config.toml
n_layer = 15
d_model = 768
activation = "relu"
qk_norm = false
beta1 = 0.95
lr_head = 0.00654
Each number is 50 + 12 x the weight over its row's rms, rounded and kept within 0 to 99. Layers, rows and columns count from 0. The size before them is the row's rms in percent of the matrix's.

# layer 7 attention output (transposed), 768x768, rms 0.112, rows 350-383, columns 720-767
099:66 61 43 56 42 62 69 63 36 50 62 71 30 42 52 58 15 58 49 69 49 54 28 62 54 60 59 56 61 38 72 46 37 52 37 38 53 63 35 45 23 31 55 57 54 39 51 68
099:64 60 64 60 41 27 53 54 37 43 62 51 45 38 56 40 54 56 31 44 36 62 40 35 57 35 44 42 65 59 85 34 47 73 63 35 45 52 52 59 40 43 29 30 37 60 45 61
102:50 36 53 67 60 47 44 42 60 60 54 53 56 44 52 76 43 48 33 58 46 36 65 31 55 45 46 49 38 52 39 60 56 40 54 53 49 59 72 24 34 68 55 46 63 36 56 44
097:39 33 46 48 43 48 47 63 33 63 77 53 40 69 41 43 63 50 50 27 64 69 57 31 37 63 41 53 62 72 45 53 47 40 63 33 55 53 48 54 53 44 51 51 51 38 46 48
096:68 62 50 79 63 45 63 53 70 46 51 50 54 55 33 68 91 39 60 52 47 30 52 59 55 37 50 37 56 40 51 43 62 41 66 44 39 34 38 33 56 63 59 50 55 42 52 22
100:34 44 76 47 58 57 40 26 41 55 41 45 42 56 59 49 56 56 38 35 37 68 75 54 35 46 68 40 63 41 50 50 64 52 54 45 62 49 64 59 61 56 48 58 08 51 60 71
103:50 49 52 59 59 51 61 62 56 47 59 33 44 41 58 65 74 62 36 65 64 35 41 58 41 51 57 40 72 42 62 51 54 37 46 58 45 26 40 63 56 51 25 50 29 54 60 44
097:42 63 47 55 79 70 27 59 42 49 64 44 46 56 37 35 33 64 62 61 67 62 61 45 34 48 49 68 14 50 48 73 51 53 38 49 46 60 34 51 47 52 39 54 43 57 51 54
093:70 32 40 53 54 52 56 59 54 47 48 42 21 44 35 48 24 43 28 40 43 53 35 63 52 43 73 35 67 40 32 44 56 56 59 47 59 56 31 65 58 54 53 41 54 54 49 32
103:38 47 77 64 28 38 31 42 47 51 54 64 66 41 64 35 59 54 46 69 72 60 54 47 52 62 60 70 57 50 58 57 31 43 59 35 59 36 65 57 54 42 55 70 41 50 45 39
100:52 60 63 19 26 48 47 29 62 30 58 45 55 37 42 62 72 36 53 47 41 51 48 51 49 60 32 36 43 56 72 44 41 69 51 49 52 54 68 44 20 64 37 57 46 54 69 51
095:38 57 67 50 45 81 34 60 53 52 58 62 53 50 39 39 62 60 44 46 39 33 38 75 31 47 41 53 72 59 45 38 41 42 80 39 56 62 70 61 60 29 60 43 46 42 55 71
098:37 45 49 40 57 55 66 29 51 67 65 57 54 59 52 59 34 57 29 35 30 70 55 37 52 69 61 59 51 45 42 59 46 60 62 56 40 48 63 60 69 65 50 54 59 62 43 47
099:45 58 38 43 53 63 49 48 48 55 76 48 61 53 40 51 58 54 31 43 31 43 68 56 56 53 67 61 54 63 43 54 47 71 40 41 39 50 35 51 39 53 46 50 64 53 54 53
098:43 62 35 59 38 51 54 45 53 40 67 50 51 47 41 28 30 53 47 65 42 52 44 41 47 60 37 38 38 33 42 47 47 74 40 44 50 37 49 67 33 30 49 51 59 48 48 52
099:31 48 47 50 54 49 57 50 51 63 55 44 51 60 52 45 61 87 41 50 60 82 51 60 51 70 73 41 33 34 61 39 39 72 64 64 14 25 57 55 38 29 51 38 52 76 22 48
093:30 37 53 42 47 63 60 67 29 36 40 44 39 46 37 58 05 46 63 40 51 43 54 42 53 59 52 48 53 40 41 52 62 68 42 59 61 44 47 55 35 73 73 48 66 71 36 37
097:29 48 49 55 49 59 51 48 42 64 46 62 43 61 41 64 18 43 46 37 55 61 62 62 42 56 45 55 55 59 38 64 66 45 47 17 68 72 49 47 43 38 37 64 35 68 60 39
104:54 65 76 67 72 58 53 46 43 53 49 40 60 37 52 56 49 65 36 63 62 46 47 65 74 48 27 58 13 42 59 56 34 69 57 72 42 30 60 47 66 41 57 64 66 55 52 53
097:44 53 24 48 51 24 60 50 35 56 26 67 48 43 44 42 64 42 42 31 44 33 60 66 66 54 58 39 50 69 34 51 71 54 38 33 54 57 57 19 44 34 54 50 36 71 25 45
096:57 50 41 62 44 17 78 50 46 40 45 69 46 73 51 16 61 42 51 42 41 79 55 42 71 68 44 36 51 48 38 57 34 55 53 28 60 61 52 54 44 55 54 50 56 37 30 42
097:66 49 42 50 51 67 68 42 53 60 64 47 57 58 58 61 20 71 84 46 72 53 44 56 51 55 54 55 55 58 61 43 49 45 66 60 57 41 33 30 39 63 33 62 46 45 65 54
094:50 57 58 49 63 56 18 44 49 42 43 45 52 61 71 60 54 53 32 56 57 42 50 42 23 42 47 60 31 30 39 75 55 62 44 60 53 83 34 52 33 64 68 47 70 23 50 73
093:48 34 56 62 50 11 48 59 51 53 53 39 51 51 48 49 77 56 57 65 55 61 65 56 39 50 37 56 54 60 54 49 60 73 76 57 62 32 37 63 48 57 58 45 60 67 24 47
097:33 56 52 32 52 61 52 51 36 70 55 60 57 76 57 44 37 54 26 44 64 58 52 56 62 61 49 67 33 42 60 53 39 50 46 21 59 48 62 46 63 41 72 41 60 62 48 40
103:55 37 40 72 39 51 51 34 34 55 73 76 35 57 44 26 43 48 64 56 35 59 36 56 63 46 58 41 59 43 47 58 61 61 76 61 67 52 52 48 37 58 40 30 62 49 49 63
096:52 57 55 43 50 58 56 54 44 55 58 41 37 46 45 58 89 62 36 37 51 72 46 45 63 58 24 65 33 53 46 63 41 34 54 31 52 44 62 64 45 52 29 58 49 61 67 56
103:57 43 76 48 60 36 49 36 58 88 39 47 49 27 28 44 37 40 58 77 49 42 43 40 50 52 64 39 33 38 43 69 53 58 66 45 41 73 38 48 78 22 67 46 72 65 52 64
104:58 46 45 50 41 37 67 39 57 27 45 39 52 38 28 46 50 54 46 77 51 46 40 64 41 37 76 59 59 42 44 37 43 47 54 51 29 34 44 51 40 35 41 46 52 58 52 57
097:40 62 51 58 56 47 53 51 51 53 53 68 69 35 54 49 63 63 41 62 61 49 67 54 39 42 47 64 31 40 58 47 45 65 40 30 46 54 72 59 42 44 43 64 36 39 42 63
100:27 18 48 58 57 58 47 43 56 65 47 68 51 78 41 57 60 61 61 38 63 52 40 51 50 58 50 49 61 40 44 42 48 57 37 45 52 43 41 26 66 41 54 45 21 44 42 34
097:48 55 62 51 62 64 36 62 64 54 46 47 52 34 64 32 32 58 57 59 66 29 52 41 68 47 33 51 54 49 38 43 50 61 68 57 58 36 51 69 78 37 64 41 54 48 35 59
093:46 35 52 63 41 55 57 72 46 49 70 39 66 32 48 39 36 55 50 39 42 39 49 63 78 68 45 42 49 81 42 57 31 61 65 66 64 31 68 35 76 40 50 29 44 55 49 29
095:44 43 56 45 39 43 60 64 80 63 63 33 62 56 44 45 55 66 46 40 52 47 50 41 25 40 52 43 60 44 35 51 64 63 33 27 42 40 36 51 47 49 44 64 46 22 37 52
# layer 7 attention value, 768x768, rms 0.0646, rows 351-383, columns 720-767
101:39 42 30 53 46 61 45 44 30 30 54 46 78 60 44 49 56 53 42 57 55 47 31 39 57 44 56 77 38 53 51 63 44 51 48 53 33 49 40 44 69 44 63 70 39 58 47 65
101:57 54 34 59 91 47 60 57 75 59 56 47 34 36 42 52 62 51 60 45 35 46 54 76 37 41 31 48 66 59 83 52 65 58 42 50 52 40 29 67 52 58 49 56 25 61 53 44
100:28 55 57 51 37 65 35 30 54 27 67 35 57 33 52 56 64 73 50 58 76 48 34 68 66 22 70 46 38 41 42 38 64 72 54 57 57 58 43 63 64 50 33 58 34 73 43 53
095:52 45 67 50 45 47 70 74 42 54 54 45 26 45 66 62 45 64 55 45 67 65 74 35 39 53 34 65 43 61 24 67 43 33 41 45 65 44 64 55 63 66 58 35 51 47 39 48
101:75 71 51 35 48 36 65 45 42 37 66 36 43 31 53 40 57 43 47 70 42 55 51 31 50 30 39 68 50 34 32 35 41 46 49 67 55 68 58 39 50 54 46 42 43 27 53 44
107:53 52 47 51 62 52 53 54 41 54 45 50 48 31 40 45 57 40 79 42 51 68 48 32 49 39 47 43 46 58 20 50 63 64 39 54 43 43 50 46 65 40 26 56 54 38 47 41
104:43 58 52 51 35 49 42 59 37 57 43 52 41 56 51 50 38 33 72 19 47 42 55 47 64 66 34 52 54 58 51 34 53 42 49 70 53 52 43 77 67 46 61 59 48 68 64 38
096:62 33 56 44 62 45 49 45 59 41 62 60 51 47 81 42 57 33 57 55 55 56 52 28 62 40 42 63 54 64 39 46 59 64 59 19 40 64 61 55 63 47 39 82 55 73 57 46
108:57 45 54 52 58 45 69 76 53 37 60 62 64 44 52 61 67 57 70 68 40 45 45 53 53 63 51 30 49 37 59 13 67 79 73 38 43 52 54 57 49 44 26 35 60 42 32 59
103:26 45 32 46 47 62 52 53 46 87 39 39 57 58 33 38 45 40 38 38 46 35 54 46 48 65 50 59 44 35 21 40 41 46 44 49 41 46 42 54 61 48 32 32 51 52 72 49
096:43 51 26 32 57 55 57 29 42 37 47 31 57 42 32 60 68 64 43 54 63 79 36 34 42 52 34 65 48 50 37 54 32 51 31 77 58 76 40 66 66 70 46 48 71 47 38 66
100:58 45 64 44 41 39 48 40 45 58 54 59 55 59 50 41 65 50 72 55 65 34 39 42 62 47 70 53 48 36 47 44 50 53 52 40 88 47 51 50 53 44 45 46 59 38 51 52
098:47 42 50 59 27 35 61 53 19 67 47 54 41 57 47 33 81 52 56 30 48 24 54 50 60 46 54 51 59 50 32 49 62 65 45 44 63 61 47 46 54 46 39 42 15 42 46 29
100:66 44 50 35 57 56 48 51 34 54 59 63 46 48 45 52 47 57 52 34 65 48 53 46 62 25 61 72 56 52 46 52 21 51 42 55 57 57 26 38 34 31 51 39 43 52 39 63
103:50 53 51 71 55 48 27 58 45 31 50 47 53 45 44 31 22 30 57 44 60 46 32 31 38 58 46 51 60 60 52 65 82 57 24 37 42 62 32 59 86 49 43 60 58 25 47 34
094:67 49 57 36 30 53 36 36 61 60 38 74 32 72 65 57 33 67 57 42 56 29 59 50 46 33 51 54 46 52 65 49 33 53 62 47 48 33 54 29 74 39 74 60 48 37 44 45
097:47 43 73 30 57 42 41 71 51 39 42 54 50 25 55 63 18 46 42 43 51 32 42 16 40 33 35 53 62 40 53 52 25 61 70 62 39 52 55 42 49 66 56 57 53 53 66 41
107:25 76 36 62 26 52 72 65 56 49 49 58 55 48 40 41 57 47 63 45 47 51 59 33 48 67 75 45 38 44 55 51 65 31 65 44 64 42 58 46 36 45 49 49 40 65 38 35
098:65 60 52 63 55 42 51 45 50 52 60 45 40 53 62 73 68 59 45 49 43 72 52 54 44 35 43 49 48 40 58 39 52 37 51 73 44 38 54 62 45 44 51 53 43 41 50 41
101:38 51 44 31 53 83 47 48 46 33 78 45 53 50 57 69 76 42 42 60 51 32 44 20 42 23 62 51 61 67 58 59 65 56 58 42 55 49 33 47 50 69 54 41 74 53 49 52
098:37 64 44 46 51 49 36 45 50 47 48 36 57 54 57 56 24 32 48 36 39 26 37 34 53 45 64 58 60 53 28 64 51 62 49 69 42 53 57 58 62 66 65 32 47 63 32 55
096:41 53 54 50 55 50 67 55 50 56 51 50 48 37 44 37 39 48 48 33 55 38 28 48 54 63 33 46 38 63 56 37 78 39 70 58 28 46 53 59 72 54 41 39 52 58 60 44
096:45 52 31 37 46 72 64 49 34 40 32 34 27 34 46 78 53 37 45 42 56 35 58 55 47 41 46 41 62 62 39 75 38 21 42 48 35 75 57 39 49 40 60 50 34 54 67 55
102:41 27 47 54 65 55 61 59 47 53 57 46 49 46 42 63 44 57 43 41 30 59 45 45 41 38 60 52 32 73 68 46 60 63 38 64 51 42 50 34 43 46 58 61 40 50 65 51
104:44 66 44 53 49 54 56 65 68 52 49 40 49 47 47 84 82 62 33 35 55 36 39 64 43 44 30 44 42 59 38 49 47 48 37 61 65 38 50 57 74 42 48 45 35 43 51 39
101:43 53 45 58 51 53 44 35 47 55 51 56 36 54 43 69 65 58 50 26 62 45 55 53 29 26 41 26 63 63 65 54 72 65 39 53 78 53 60 46 44 61 44 31 43 42 56 60
107:47 51 59 51 45 51 72 68 60 21 55 40 56 47 84 46 42 29 22 46 56 54 37 57 40 54 37 53 49 47 58 40 60 35 40 41 44 46 46 43 30 58 52 59 79 53 35 62
104:51 37 44 59 34 45 22 35 34 49 41 46 55 20 55 57 66 51 53 39 42 49 60 50 69 71 53 40 36 64 50 59 50 43 47 26 21 48 18 50 43 60 65 38 62 41 44 56
099:69 50 34 44 41 46 38 40 44 54 36 34 48 45 59 42 43 57 33 42 53 55 30 54 41 53 51 52 60 57 46 54 40 46 28 43 39 66 50 65 48 62 51 46 54 65 46 46
099:55 65 40 61 48 49 31 44 43 43 37 43 49 35 54 45 69 46 40 58 58 58 50 44 43 45 50 50 59 56 52 50 32 66 58 62 63 52 49 63 51 53 51 47 52 39 31 39
100:25 37 65 52 35 45 50 55 38 59 51 44 55 64 39 49 41 49 34 43 56 60 33 48 38 63 71 60 45 54 61 47 47 45 52 40 54 63 51 34 43 42 33 50 73 43 37 38
094:38 36 56 41 63 63 45 56 35 57 42 48 39 78 61 35 45 41 59 49 39 52 65 41 47 57 61 49 51 45 46 52 47 42 64 43 42 42 51 47 38 74 52 52 54 59 42 59
100:58 63 47 48 69 76 24 45 47 38 46 63 56 55 39 49 73 37 73 68 78 54 43 42 57 61 35 68 38 40 55 44 41 67 67 66 46 50 54 65 49 48 56 48 61 53 56 36
# layer 7 attention query, 768x768, rms 0.0568, rows 384-422, columns 720-767
096:57 48 52 22 44 46 39 58 62 45 46 52 42 48 41 47 61 53 34 53 54 50 55 42 53 58 34 34 42 50 53 40 63 25 58 58 42 53 54 48 56 64 47 56 39 42 58 53
093:66 42 60 42 51 54 58 54 69 37 44 24 72 62 35 43 59 65 49 57 45 52 54 45 26 65 35 51 72 55 16 68 52 39 46 53 53 41 46 29 42 64 56 69 52 45 57 34
098:49 47 39 28 55 25 44 44 82 68 42 62 49 48 48 44 30 49 47 55 57 50 40 70 76 65 49 50 53 44 66 43 37 57 54 57 49 49 72 27 64 61 50 33 48 51 58 49
097:71 66 64 56 51 44 38 45 63 61 53 41 46 41 62 35 41 50 49 70 51 31 52 51 28 58 40 42 48 51 62 43 47 62 66 49 60 58 60 51 80 63 63 58 68 50 49 60
092:53 63 53 46 44 49 41 29 50 25 60 33 56 27 50 70 34 37 53 71 23 38 39 46 33 48 22 66 41 48 54 36 41 53 50 55 37 59 50 53 49 45 51 56 24 28 80 52
093:50 51 52 41 47 52 53 73 39 29 63 50 39 45 34 50 54 57 49 25 39 46 34 64 48 45 74 32 54 45 35 53 56 69 64 72 74 68 36 56 49 58 56 49 40 64 45 39
096:38 34 40 48 49 44 62 55 55 52 60 66 56 39 39 57 32 40 46 71 24 52 60 52 50 50 53 33 43 54 70 47 24 51 22 62 21 56 54 46 39 38 53 54 43 55 43 42
104:69 53 54 44 56 42 59 50 61 54 58 53 46 48 49 66 38 46 59 32 41 65 38 67 37 42 58 57 27 57 51 59 55 66 54 82 61 55 64 46 32 52 82 48 30 46 66 45
096:58 58 47 69 48 56 39 51 50 37 54 34 48 25 39 45 59 42 58 44 57 59 61 48 52 42 89 40 53 46 54 50 46 42 63 65 58 52 58 44 77 30 47 35 71 51 39 49
097:56 61 55 45 48 47 46 38 48 39 57 60 69 60 55 41 36 47 47 58 25 72 68 50 28 56 36 60 51 60 39 57 43 48 45 43 82 51 38 54 40 60 35 49 47 24 56 70
109:67 33 55 39 19 48 71 44 65 49 52 54 35 57 51 24 52 45 61 55 46 46 48 26 23 48 57 58 33 47 66 54 46 57 61 39 67 52 51 56 60 57 73 49 51 46 55 54
104:54 63 56 57 33 47 32 68 51 29 62 45 47 60 45 47 30 63 67 80 54 25 31 59 37 37 52 53 42 47 49 50 59 40 44 48 61 53 56 42 55 41 62 49 66 48 64 63
093:73 57 39 46 53 70 57 49 51 27 53 39 34 64 28 44 47 52 64 63 61 62 66 53 47 44 50 45 40 57 56 30 31 32 61 59 43 60 55 30 69 27 45 51 53 37 39 65
096:52 36 54 29 40 48 48 40 49 60 58 53 53 55 64 32 62 54 58 37 41 52 50 38 51 45 40 33 59 38 62 70 84 39 56 44 57 63 37 50 26 36 38 59 48 61 33 38
098:57 72 36 68 65 61 53 47 53 44 58 26 59 61 40 65 22 56 48 69 64 50 39 55 69 60 28 56 61 50 59 27 56 38 62 47 51 44 56 42 56 56 39 44 66 34 48 31
098:57 68 71 49 64 46 40 60 58 43 26 49 36 60 42 67 35 48 46 67 80 52 47 41 62 52 47 44 45 53 43 36 45 36 32 66 63 49 38 58 56 53 42 44 64 18 33 57
094:42 35 45 41 63 47 50 45 50 49 52 52 49 42 51 43 55 41 48 44 91 25 58 62 36 52 52 56 57 40 40 31 41 62 42 46 38 44 37 27 44 41 53 55 40 49 48 43
095:18 43 49 50 55 36 58 52 60 53 51 46 40 44 53 48 58 55 66 48 52 74 32 65 69 66 49 56 68 53 78 49 52 41 66 60 38 63 61 51 52 45 58 60 33 72 70 40
093:56 49 52 59 52 70 52 67 69 56 52 56 62 42 45 64 52 32 46 65 69 58 46 45 52 42 51 46 52 62 42 59 49 54 44 20 50 52 56 59 68 62 60 63 50 59 49 35
095:50 50 52 58 67 61 48 47 71 25 43 41 64 52 63 58 31 66 48 46 44 49 33 41 56 66 43 46 33 54 38 71 38 68 47 54 47 51 44 57 34 60 41 61 48 44 46 51
092:63 53 55 46 46 41 54 53 61 40 68 41 40 30 43 53 39 53 50 54 49 47 67 55 66 17 61 41 31 56 33 62 62 65 54 67 63 35 62 67 55 47 36 43 41 57 50 30
099:42 52 43 44 48 39 48 45 40 64 39 53 55 52 20 44 72 55 27 49 39 36 48 54 49 52 56 52 71 44 65 47 29 54 42 51 46 56 41 58 56 61 36 63 40 62 52 46
093:45 32 41 50 47 56 49 42 54 35 44 48 42 61 41 62 60 33 46 55 41 41 48 40 65 50 29 53 54 57 59 74 43 48 63 51 71 41 49 55 46 55 67 56 39 74 49 55
093:42 61 48 45 61 56 59 29 52 60 12 68 76 45 45 37 47 56 51 21 40 58 52 41 39 55 38 49 32 56 57 28 49 61 71 53 68 50 63 57 47 57 45 37 52 47 54 49
095:46 50 59 55 68 30 44 51 44 63 54 38 58 40 33 61 52 44 46 48 32 61 38 27 54 42 47 53 52 43 75 25 44 70 49 61 44 44 59 52 74 48 57 71 45 49 58 65
098:44 60 41 35 30 59 67 67 52 58 55 52 58 33 42 31 75 39 51 64 64 73 46 45 57 52 53 75 47 47 50 50 58 56 64 42 61 39 41 11 50 63 32 38 46 22 50 32
093:49 33 50 38 42 58 62 63 54 56 48 51 41 49 57 73 43 43 48 49 52 50 42 50 46 43 46 52 53 41 30 46 55 40 51 54 64 56 61 55 56 53 45 40 27 42 52 46
101:75 53 48 42 29 53 39 48 29 52 57 76 65 54 61 62 43 51 60 59 50 68 58 39 38 46 59 29 39 43 75 74 52 66 34 42 44 55 55 27 57 55 63 49 42 30 68 27
094:52 59 60 45 78 47 58 61 61 65 39 39 49 70 68 38 65 61 39 32 55 52 47 57 59 65 52 45 65 61 49 52 29 74 48 49 55 40 40 36 45 17 49 43 44 53 51 52
094:56 41 52 35 43 58 55 41 55 48 40 22 73 25 34 34 69 64 46 46 48 74 28 57 58 62 33 53 37 44 56 24 40 55 47 79 56 54 46 62 30 63 53 70 53 57 39 55
099:54 81 47 67 66 72 58 48 32 50 49 37 51 55 46 42 32 52 61 53 57 75 65 40 39 53 71 43 38 49 53 63 68 49 78 49 48 60 37 42 37 62 43 67 42 56 34 41
103:48 59 59 54 28 60 50 39 34 60 29 60 25 46 51 46 42 76 70 53 59 40 32 37 57 45 56 51 36 73 45 35 63 42 48 54 55 54 55 37 58 31 61 42 74 46 35 38
101:48 52 34 54 42 45 62 55 77 56 57 47 26 45 59 41 32 51 51 59 47 53 53 64 53 50 64 46 55 45 54 42 51 80 31 36 48 54 39 57 38 50 55 65 54 82 30 52
097:50 25 53 64 48 77 51 40 48 66 49 53 45 40 55 44 34 45 63 65 38 41 44 61 27 41 30 55 35 29 44 51 76 81 46 38 81 55 32 35 65 48 47 51 48 49 60 51
093:29 53 60 61 48 32 47 37 33 58 56 50 59 29 64 45 56 70 46 46 34 37 33 51 44 37 60 50 67 42 44 59 60 44 66 43 52 57 57 33 61 47 45 58 38 48 50 41
110:51 55 32 58 34 53 55 42 40 60 75 52 55 50 80 38 51 58 73 77 49 41 44 68 36 32 47 38 62 26 53 43 70 44 58 56 74 36 52 33 38 44 74 54 68 65 62 52
095:46 49 38 69 35 34 38 47 31 67 58 72 55 48 59 35 61 28 53 49 55 42 39 46 54 68 50 34 51 53 45 25 49 62 50 39 38 58 35 50 57 34 62 49 59 43 59 54
094:47 67 49 37 24 38 57 67 64 30 18 47 50 59 40 53 54 37 38 64 52 52 48 42 63 52 52 61 70 43 41 49 36 51 46 56 59 63 54 71 43 76 30 74 57 57 46 53
098:39 62 29 53 36 65 59 69 53 32 58 61 66 50 54 36 48 46 37 56 57 52 60 55 51 67 52 74 55 51 49 73 39 58 70 26 43 65 68 62 51 54 55 74 54 44 41 57
# layer 7 attention key, 768x768, rms 0.0564, rows 384-422, columns 720-767
094:58 48 55 49 37 60 75 70 47 54 38 47 39 44 75 59 29 27 62 51 56 70 66 48 49 43 45 32 66 54 42 50 44 52 39 46 70 44 70 66 39 53 75 61 48 49 29 61
094:69 35 55 29 68 64 46 56 60 53 47 54 54 68 61 52 64 47 45 52 66 50 50 46 55 65 63 41 67 46 67 32 27 33 64 67 54 34 49 30 63 37 59 32 73 71 61 52
099:47 54 28 26 44 44 39 51 35 42 41 59 67 48 64 54 58 37 36 46 32 51 31 78 55 64 60 31 53 54 28 44 53 55 58 54 45 48 49 66 46 49 40 42 47 22 34 52
096:40 39 38 69 51 45 40 24 28 48 61 36 42 41 43 37 54 41 50 62 73 44 52 69 54 63 24 64 46 51 40 65 51 45 44 69 46 62 32 33 69 37 55 41 55 39 53 45
099:79 58 63 72 76 62 29 27 37 36 65 35 29 43 54 50 61 67 64 40 50 41 43 51 76 23 46 53 41 40 34 63 42 52 24 44 35 46 32 44 57 47 49 45 44 54 53 47
101:62 49 46 51 62 43 54 61 48 57 44 71 48 41 54 59 55 71 21 43 54 39 42 47 73 54 48 67 61 48 43 52 41 68 73 53 70 60 54 67 56 53 48 64 26 38 34 56
095:42 40 66 62 52 54 38 45 47 62 67 36 46 42 69 43 36 40 67 55 31 58 54 53 43 50 30 47 41 56 38 50 38 41 56 64 64 49 40 57 48 38 33 68 31 50 45 47
101:49 72 50 65 41 41 52 39 46 44 52 50 50 56 38 34 56 54 47 43 55 39 63 43 43 49 41 59 62 41 39 39 43 51 55 32 39 72 56 58 31 45 40 39 62 52 50 57
099:36 54 42 49 44 38 57 72 32 35 42 61 55 53 33 33 25 35 43 73 51 48 53 88 59 45 40 47 44 63 55 48 56 54 36 39 61 56 53 49 50 38 58 44 46 59 29 35
097:43 49 41 37 53 64 66 44 61 35 58 25 56 34 72 43 31 50 48 59 63 36 71 18 42 37 57 52 44 46 45 70 52 42 50 51 68 51 40 32 56 39 50 37 71 38 72 67
101:53 71 30 47 41 54 42 52 85 48 40 43 71 43 44 54 74 33 39 46 52 39 29 17 68 59 41 49 45 66 48 48 69 49 55 45 61 52 28 39 47 40 56 54 71 43 52 61
099:30 36 22 63 38 63 58 48 46 62 56 50 73 41 53 42 46 47 34 63 53 60 45 55 41 34 56 62 48 42 46 59 61 60 40 36 46 51 56 53 60 51 63 76 67 75 41 63
093:37 65 39 50 68 41 36 52 37 65 38 43 72 30 65 55 36 41 52 34 53 55 38 38 53 45 73 60 45 68 39 75 16 37 68 43 50 46 72 64 35 44 53 44 62 59 56 43
096:45 54 44 34 75 55 19 63 49 62 30 60 44 45 40 34 31 58 52 33 44 71 52 36 50 54 52 18 46 53 69 61 67 55 47 58 53 45 65 47 31 63 52 23 56 57 57 48
095:34 47 40 57 60 49 37 46 27 38 40 54 33 63 57 55 57 71 18 59 55 44 65 59 56 51 44 75 39 55 55 58 41 37 47 51 63 66 48 56 50 50 58 49 52 37 29 68
099:75 48 35 61 50 37 40 38 37 70 63 44 47 44 25 58 32 65 58 59 50 43 70 42 48 41 44 61 62 43 29 55 40 61 52 67 39 46 45 41 45 53 56 36 59 58 44 45
095:33 38 52 31 38 59 59 32 38 83 53 47 69 61 49 50 48 48 32 38 38 57 43 33 57 40 41 60 47 54 55 74 52 46 33 42 25 52 55 78 35 53 61 41 41 31 62 46
096:36 45 74 35 56 44 58 66 51 57 78 50 59 79 42 33 61 41 49 54 34 54 43 50 35 23 53 42 49 23 67 55 57 65 25 46 63 57 66 44 61 78 44 51 39 36 62 39
096:53 29 41 51 64 51 56 58 23 35 61 71 42 46 59 70 25 42 36 45 42 49 53 30 55 44 52 26 53 56 41 68 48 37 33 29 44 53 58 43 33 37 52 44 60 52 40 62
097:53 43 36 48 74 31 42 34 50 44 60 40 72 59 68 69 56 43 63 32 53 52 60 45 46 55 46 62 41 45 46 44 35 52 49 49 69 50 54 34 50 70 28 46 44 51 43 55
092:45 17 44 62 53 44 45 68 52 51 42 56 59 53 54 55 35 39 38 44 29 46 47 56 53 51 54 53 53 35 62 54 42 55 69 27 53 16 48 32 45 50 51 59 52 66 59 39
093:50 48 61 60 46 54 41 50 48 44 57 60 55 43 59 72 35 56 44 36 41 52 42 66 51 48 40 43 60 53 52 67 25 51 26 71 63 49 36 40 73 22 31 49 40 37 68 18
096:24 38 58 53 43 55 36 45 62 49 34 20 28 56 43 55 68 52 47 65 71 61 59 54 72 47 41 47 73 35 66 35 40 47 53 55 50 42 80 46 58 53 52 54 62 53 26 53
096:50 52 50 21 67 44 53 53 47 38 44 46 56 62 49 38 51 35 53 34 60 48 64 40 54 55 64 47 57 47 65 41 43 34 55 37 30 47 58 60 50 65 49 44 58 59 56 68
099:72 38 50 54 48 56 46 22 43 47 79 45 48 53 57 45 50 74 50 62 60 67 48 58 57 50 51 31 63 53 51 49 36 34 49 34 70 60 59 50 59 38 73 61 60 44 52 54
098:45 43 58 50 45 35 45 53 57 53 39 65 59 46 65 48 39 45 35 54 57 49 43 59 54 44 51 26 48 42 45 43 42 25 42 67 48 58 45 23 44 29 49 45 53 61 56 21
097:21 56 48 45 58 52 44 61 53 33 51 53 60 60 27 44 52 40 77 41 49 43 46 69 52 35 42 43 73 59 21 35 39 46 35 68 67 44 61 43 71 50 35 78 52 62 53 38
101:49 56 50 62 49 37 25 53 35 47 50 37 55 67 53 47 50 46 46 50 57 55 35 76 63 55 30 59 59 43 45 52 40 57 31 52 34 53 67 59 49 47 51 46 48 53 59 50
091:53 89 43 53 59 29 42 61 74 44 50 56 56 51 76 60 52 42 29 35 33 22 55 46 47 47 45 55 54 49 43 44 51 48 56 60 60 60 35 48 77 45 50 49 48 51 62 21
095:56 44 34 67 39 61 33 44 43 57 43 42 59 51 55 57 34 64 47 57 76 44 54 65 56 50 64 84 67 39 58 50 37 49 56 44 37 66 70 52 57 59 45 53 68 38 31 48
097:37 39 67 41 57 58 56 52 24 69 49 59 57 51 29 57 49 40 43 57 51 44 54 64 55 64 46 30 52 41 45 65 73 53 56 55 58 57 48 63 62 37 39 55 52 72 54 68
101:55 66 26 35 26 39 41 48 63 46 44 51 54 41 28 46 45 48 43 42 23 57 44 50 00 62 64 43 45 32 53 36 48 61 35 44 57 54 61 37 63 46 65 50 35 69 49 44
097:44 39 50 56 58 71 46 61 46 52 47 56 59 26 55 55 76 58 39 42 47 39 34 63 37 60 54 40 66 61 56 51 49 50 35 32 60 58 59 59 52 47 58 42 51 36 63 45
095:29 53 70 38 67 49 40 30 45 54 42 42 60 62 42 53 58 67 44 51 37 48 49 60 43 61 56 70 30 58 46 47 61 72 52 65 43 58 59 46 50 75 63 64 47 55 49 52
101:77 53 53 58 58 61 57 40 50 34 47 43 55 47 70 34 53 62 58 38 45 56 48 56 39 57 70 49 62 54 49 77 39 50 56 73 50 34 45 43 65 65 57 36 59 61 54 53
097:54 51 52 49 29 60 58 49 46 56 48 48 56 34 54 44 64 40 29 31 57 38 49 47 45 51 39 42 61 38 55 50 57 64 56 49 54 53 54 64 53 67 70 52 48 67 65 49
092:44 35 43 65 49 60 41 50 53 72 48 49 44 53 54 33 60 57 59 50 73 73 54 43 36 41 57 60 43 62 46 43 50 34 56 35 47 56 36 42 45 62 57 76 74 36 37 41
097:37 56 51 56 47 39 47 46 39 14 36 39 63 49 56 64 51 20 57 67 31 68 12 56 46 73 54 57 67 34 39 37 49 57 51 55 61 55 57 60 50 51 43 38 44 46 52 37
097:48 56 42 46 56 43 48 53 42 47 71 38 29 46 54 56 34 28 41 50 43 45 46 46 56 49 51 44 48 56 46 50 48 29 46 50 38 41 46 51 52 48 33 64 65 51 54 54